{"num_key_value_heads": 2, "head_dim": 32, "intermediate_size": 256, "vocab_size": 2048, "positions": "learned", "attn_scale": 0.177, "parallel_block": false, "init_std_qkv": 0.0174, "beta1": 0.95, "weight_decay": 0.03, "lr_head": 0.0108, "final_lr_fraction": 0.0, "batch_tokens": 32768, "max_seq_len": 256}
Each number is 200 + 30 x the weight over its row's rms, rounded and kept within 0 to 999. Layers, rows and columns count from 0. The size before them is the row's rms in percent of the matrix's.

# down: layer 17 MLP down (transposed), 256x64, rms 0.256, rows 222-246, columns 0-63
# up: layer 17 MLP up, 256x64, rms 0.262, rows 223-246, columns 0-63
down222,114,239,188,155,182,175,186,193,262,203,201,143,184,204,215,259,243,191,200,209,233,193,220,153,193,185,195,242,215,240,200,147,261,244,187,187,212,152,176,206,218,200,213,192,166,193,165,204,267,185,199,198,171,268,188,160,234,159,174,179,173,191,200,209,178
up223,116,262,175,237,151,141,193,224,205,243,152,167,194,208,187,196,207,212,211,206,139,224,185,237,210,181,160,215,218,184,227,217,164,214,195,205,205,236,188,219,243,237,200,211,240,208,173,239,176,167,193,178,190,160,210,185,154,169,265,207,233,172,169,267,211
down223,088,180,151,202,236,210,210,193,212,175,241,249,202,239,178,257,211,202,190,220,253,210,215,221,169,153,259,161,207,199,202,201,217,173,170,169,227,175,155,171,102,194,160,167,172,187,245,178,165,216,196,203,207,233,189,209,213,240,200,198,169,226,207,186,164
up224,109,142,248,184,191,197,168,193,121,198,200,180,197,213,194,178,230,160,206,163,213,216,207,177,203,210,196,216,254,179,228,278,187,196,210,166,275,211,174,192,210,177,202,227,153,207,201,194,186,142,219,275,226,228,195,180,198,165,203,199,198,214,257,202,197
down224,123,217,240,173,189,197,216,209,162,132,120,206,206,227,203,213,187,175,153,180,198,194,247,152,206,242,201,217,270,203,178,211,223,170,216,262,179,224,197,218,212,197,137,256,183,227,179,161,159,205,211,185,231,233,177,188,192,187,222,203,201,191,239,198,166
up225,104,215,211,170,196,152,226,185,259,225,180,172,201,173,185,231,201,214,219,229,126,136,179,199,237,226,218,224,213,174,214,195,196,168,178,269,207,197,211,169,199,236,146,156,239,190,203,157,207,232,194,200,253,150,202,152,211,172,206,200,179,255,213,185,196
down225,116,186,200,181,237,158,201,172,211,182,175,176,195,189,197,196,199,193,194,236,153,186,210,212,212,121,227,161,239,129,119,236,151,222,169,219,222,245,201,215,239,247,177,189,195,242,244,192,187,224,207,192,179,155,210,208,238,151,213,182,224,213,179,184,200
up226,110,208,178,130,200,213,235,159,246,181,188,165,200,206,211,156,217,256,237,184,240,184,224,158,151,241,156,211,201,212,138,199,145,215,221,189,182,244,206,191,184,190,173,220,186,157,230,183,246,230,216,208,224,177,197,188,161,201,134,198,194,184,175,164,193
down226,103,242,184,196,186,170,160,193,244,224,185,187,192,187,203,202,253,181,199,219,180,232,189,182,143,183,236,225,190,230,159,159,273,239,204,208,179,126,199,210,238,195,197,167,145,267,206,194,201,240,252,201,215,204,188,186,219,153,244,188,204,178,165,197,196
up227,112,206,206,240,173,153,201,187,209,255,218,227,233,279,188,210,176,257,170,209,135,262,212,241,180,180,187,181,174,166,222,173,193,183,172,218,240,161,208,175,170,240,235,228,180,233,227,202,198,229,165,166,191,191,222,188,215,259,205,178,210,206,239,196,194
down227,094,209,225,212,216,247,181,197,208,157,182,196,215,169,198,220,230,168,215,247,264,175,220,137,245,190,206,262,229,212,195,180,194,197,208,210,190,220,201,211,248,139,163,175,255,217,155,129,270,195,224,207,181,190,157,196,186,207,215,223,198,212,184,196,225
up228,101,204,196,206,159,193,185,206,173,199,225,211,188,174,202,195,240,181,245,230,226,184,165,168,233,211,201,217,239,214,209,202,230,179,137,243,164,156,246,191,240,191,217,238,230,246,149,197,260,215,166,233,231,234,206,198,157,169,180,170,182,125,181,220,234
down228,100,199,222,224,233,273,193,210,237,188,236,211,177,245,210,207,203,213,219,206,169,198,158,200,163,184,202,174,131,190,147,220,202,252,188,256,221,224,210,200,154,222,200,184,216,201,179,228,180,194,174,134,152,237,163,225,253,187,228,200,217,253,206,178,173
up229,091,213,217,197,122,194,223,224,200,201,205,197,198,214,184,198,184,198,237,208,249,148,176,214,188,208,196,183,189,210,154,177,157,208,170,234,151,158,233,263,261,182,201,220,170,223,207,199,240,276,188,226,191,171,171,210,216,191,230,145,184,236,258,202,186
down229,088,201,252,177,251,175,220,206,237,227,181,219,219,158,268,225,212,204,226,223,160,233,213,223,217,187,208,217,269,199,219,216,216,225,193,174,235,264,133,181,158,215,226,208,228,238,165,219,222,208,176,231,228,231,214,129,197,168,216,210,202,194,222,186,211
up230,083,242,168,210,219,187,211,186,172,255,206,188,226,214,237,237,247,235,236,205,243,210,181,179,250,214,192,183,178,231,128,205,243,228,218,219,199,179,177,240,204,198,174,185,216,255,167,168,247,185,203,205,222,245,187,217,186,152,220,229,197,185,115,212,196
down230,083,207,221,250,121,227,198,175,169,178,210,207,198,191,209,172,126,178,208,198,198,234,201,211,153,242,230,203,183,181,232,227,174,179,195,191,238,194,214,153,196,172,208,208,231,159,239,167,252,197,244,186,253,208,153,159,215,222,237,184,191,225,200,259,224
up231,087,181,218,212,184,171,199,255,228,173,207,140,238,245,201,210,138,206,218,180,225,202,152,191,181,218,191,214,128,198,204,153,167,219,240,213,224,218,262,239,181,230,137,200,226,193,214,224,208,190,240,216,190,214,209,189,165,247,217,219,159,182,224,218,156
down231,086,246,184,191,201,242,167,153,206,210,220,169,203,229,215,165,229,178,210,254,187,210,215,226,245,214,205,145,259,210,233,173,177,197,209,216,193,190,190,117,202,152,226,161,201,157,191,178,198,189,190,187,239,164,204,187,269,165,205,184,244,203,179,144,192
up232,104,183,175,259,225,198,158,185,194,170,250,191,205,215,217,194,196,192,175,164,150,234,195,219,214,217,151,198,171,198,200,196,216,238,216,215,211,217,218,191,236,215,194,199,190,199,217,266,193,243,179,128,161,237,148,105,246,216,243,226,208,213,198,206,196
down232,096,199,191,205,213,148,204,193,197,194,182,212,214,204,303,209,265,193,203,181,252,207,202,191,200,244,203,185,216,194,175,177,161,175,257,162,198,217,189,186,236,208,183,174,229,171,174,197,261,182,195,239,174,247,131,221,222,186,185,233,210,197,217,237,153
up233,109,223,171,183,193,193,176,179,198,174,159,187,225,208,198,141,208,217,175,251,216,211,187,243,216,199,169,238,202,176,126,188,159,179,175,212,149,218,244,184,277,242,207,234,236,229,197,244,181,199,190,234,153,188,230,137,213,180,193,170,232,174,210,217,209
down233,101,206,182,253,203,193,196,241,170,154,198,152,213,182,207,221,179,224,212,199,158,217,155,228,201,159,247,205,173,236,172,143,243,245,261,151,171,252,196,209,195,195,207,176,215,218,109,235,194,207,215,210,211,199,194,206,199,167,217,194,205,180,180,205,257
up234,099,235,228,193,247,185,205,166,192,241,203,182,227,260,187,149,187,183,229,252,228,199,225,201,210,202,105,178,210,217,204,197,216,213,245,174,190,165,183,185,196,242,183,219,227,190,170,180,213,196,218,152,218,202,224,269,158,197,179,267,195,244,192,178,206
down234,093,181,201,222,166,208,204,244,156,206,150,198,200,140,239,234,207,170,167,213,176,154,148,239,214,191,207,265,186,204,186,216,205,157,209,217,220,216,188,174,148,246,190,219,243,237,181,187,190,194,227,192,231,198,209,212,242,257,238,200,226,235,254,208,154
up235,099,226,227,221,175,242,203,221,233,235,178,184,196,158,239,169,232,185,186,189,156,206,213,123,205,215,130,169,183,170,216,199,177,153,157,276,191,245,178,183,223,227,251,204,213,235,199,209,239,148,201,210,225,210,210,152,200,218,214,204,211,237,205,205,183
down235,098,191,187,165,157,232,192,230,189,271,185,192,216,142,184,153,235,152,213,192,194,210,189,229,244,196,190,230,209,190,177,142,211,230,178,184,223,167,197,191,136,241,197,199,242,237,224,242,203,181,194,170,205,187,204,220,246,150,195,145,236,246,185,213,173
up236,089,212,195,210,230,174,187,232,161,169,207,171,177,178,172,186,169,192,197,225,238,205,221,164,186,187,200,143,176,224,154,213,222,207,207,154,169,178,209,198,201,194,217,206,207,218,220,145,216,232,124,211,243,251,254,211,138,230,265,229,253,171,224,215,209
down236,088,179,229,192,169,187,191,237,215,224,182,226,221,236,263,173,212,240,222,172,175,178,192,237,211,194,262,224,223,143,190,218,234,133,194,215,192,229,133,240,226,171,205,175,225,206,180,207,196,179,208,209,195,175,251,171,234,231,202,167,143,181,147,179,219
up237,109,251,163,205,189,176,190,178,232,220,151,239,217,197,228,217,188,187,216,238,205,162,197,235,134,143,206,201,253,237,163,221,212,225,194,243,166,186,215,165,150,180,215,191,212,146,223,149,137,230,187,168,203,198,229,184,200,211,185,225,193,210,166,250,184
down237,117,256,205,168,160,205,151,178,208,237,215,192,215,246,178,197,190,162,192,187,198,216,192,173,263,127,234,204,152,202,206,206,213,243,198,206,193,161,167,202,245,200,216,197,285,160,204,210,220,211,204,183,154,187,232,176,187,157,237,204,208,186,167,191,258
up238,101,201,178,215,156,154,199,206,222,168,196,188,221,171,181,204,211,133,185,233,196,181,217,203,178,185,200,247,255,200,221,226,185,189,201,198,219,203,202,240,205,220,213,167,211,203,189,215,170,200,223,183,147,143,264,283,166,193,124,191,219,151,219,246,194
down238,076,170,218,207,227,217,184,155,199,221,218,206,181,233,253,239,174,202,208,226,215,232,208,185,216,215,154,194,138,245,204,213,152,261,220,247,158,183,204,188,213,162,186,176,133,241,197,228,205,209,212,218,205,220,249,155,199,175,248,219,144,229,210,160,193
up239,108,173,207,229,170,188,219,221,224,219,163,159,172,163,204,176,197,256,256,180,226,223,166,190,176,223,209,221,235,202,196,174,214,185,150,243,228,143,196,205,193,229,182,119,231,249,197,222,225,178,204,227,194,278,197,171,203,163,174,184,192,210,251,201,217
down239,113,166,201,251,253,185,189,223,140,190,227,173,164,204,185,142,182,220,219,173,188,176,192,146,241,187,182,175,191,153,174,212,222,162,206,281,159,199,210,186,224,159,201,261,220,252,200,225,208,224,202,169,216,180,190,218,222,213,264,200,172,206,187,208,202
up240,102,172,228,235,208,233,176,248,157,204,207,190,237,174,221,170,210,188,201,221,221,205,231,215,216,171,164,202,224,188,208,219,253,205,157,197,223,206,202,169,180,180,172,250,178,215,204,143,230,257,219,253,230,154,171,202,190,190,230,132,165,144,159,159,225
down240,103,239,190,171,175,227,197,251,218,187,180,203,195,244,187,219,212,184,224,195,182,226,167,182,216,193,251,239,152,250,186,154,226,256,192,237,237,171,210,215,189,176,145,169,145,194,176,216,236,185,216,176,152,224,243,175,166,156,214,147,181,167,194,197,235
up241,096,191,136,267,204,173,196,154,240,205,188,209,174,157,223,198,250,148,214,277,190,228,191,229,163,237,208,184,228,190,218,229,219,197,179,223,273,213,202,188,201,173,158,213,195,201,215,154,176,222,177,202,157,247,191,222,224,166,199,217,227,180,177,175,181
down241,107,216,208,162,238,221,225,184,236,238,205,187,195,205,150,185,275,207,161,168,191,169,154,203,240,168,165,155,190,193,194,224,213,228,250,205,181,232,177,230,240,234,185,203,188,206,177,168,202,249,210,221,243,261,170,198,239,193,214,141,210,203,213,160,158
up242,084,219,183,189,141,156,154,153,161,212,173,166,199,208,263,229,214,185,163,209,172,199,185,191,188,199,142,248,187,178,145,219,230,209,210,192,190,199,212,165,209,202,229,224,247,218,263,251,196,270,176,194,218,174,210,225,198,194,230,162,179,239,179,184,216
down242,104,227,160,179,231,208,213,199,189,205,179,187,201,249,159,170,226,214,209,193,223,177,226,139,186,215,226,189,191,211,177,169,236,189,186,239,206,162,197,276,208,218,166,193,155,184,182,221,180,198,234,187,157,165,204,191,161,172,160,286,197,121,219,221,188
up243,140,200,249,207,205,212,157,228,196,150,207,193,175,186,207,219,226,217,179,210,201,190,229,145,220,240,215,155,187,135,165,216,225,237,143,242,196,218,209,204,224,165,215,155,252,247,202,196,200,183,221,203,198,171,181,167,229,180,205,261,187,215,158,124,176
down243,115,238,182,194,182,190,195,206,246,216,158,196,244,247,163,144,220,233,231,182,188,192,165,284,173,209,211,173,183,216,242,194,223,211,249,150,216,229,180,232,208,248,155,173,209,160,190,167,237,201,197,184,198,246,228,195,226,202,162,158,209,201,238,226,223
up244,093,180,194,227,153,161,208,212,220,161,204,195,231,224,200,239,156,200,143,206,199,248,239,190,158,227,195,172,153,238,202,205,183,187,170,241,179,184,185,191,232,202,244,204,183,189,252,260,204,201,167,181,229,194,211,158,201,217,228,256,155,248,233,152,161
down244,092,252,186,153,224,241,184,215,219,252,174,217,196,172,192,147,264,228,226,238,244,230,163,219,213,195,250,232,233,162,171,173,219,196,177,169,186,199,220,176,210,210,164,172,204,200,204,188,157,233,224,163,149,220,208,247,209,203,161,162,212,222,247,212,165
up245,117,209,219,185,197,174,274,167,191,202,211,210,223,180,190,208,202,165,234,192,238,247,147,219,153,222,125,188,226,195,180,193,214,215,205,213,248,204,219,254,189,207,246,234,198,194,218,245,241,178,205,235,199,207,156,284,198,180,204,201,203,229,236,237,167
down245,099,200,186,213,239,203,233,155,198,173,206,231,178,202,235,205,230,149,200,211,237,153,205,193,132,186,260,183,203,162,193,203,200,252,188,195,205,208,207,249,170,228,164,228,236,218,201,154,186,204,147,171,158,229,206,212,207,212,145,229,248,132,181,224,209
up246,107,211,224,166,187,204,170,212,195,164,166,177,200,186,213,188,183,121,267,213,191,155,187,184,190,198,209,174,196,134,172,218,254,237,200,227,173,219,211,219,203,167,190,204,243,222,195,212,177,141,219,242,196,203,185,167,198,212,139,269,209,217,173,216,144
down246,120,169,186,236,139,241,264,201,205,233,239,223,250,208,159,194,210,191,201,230,169,175,169,197,182,226,242,211,179,234,237,183,178,180,186,237,262,213,205,171,197,215,161,173,182,136,185,188,195,196,247,159,167,250,199,197,174,168,201,216,215,191,244,241,177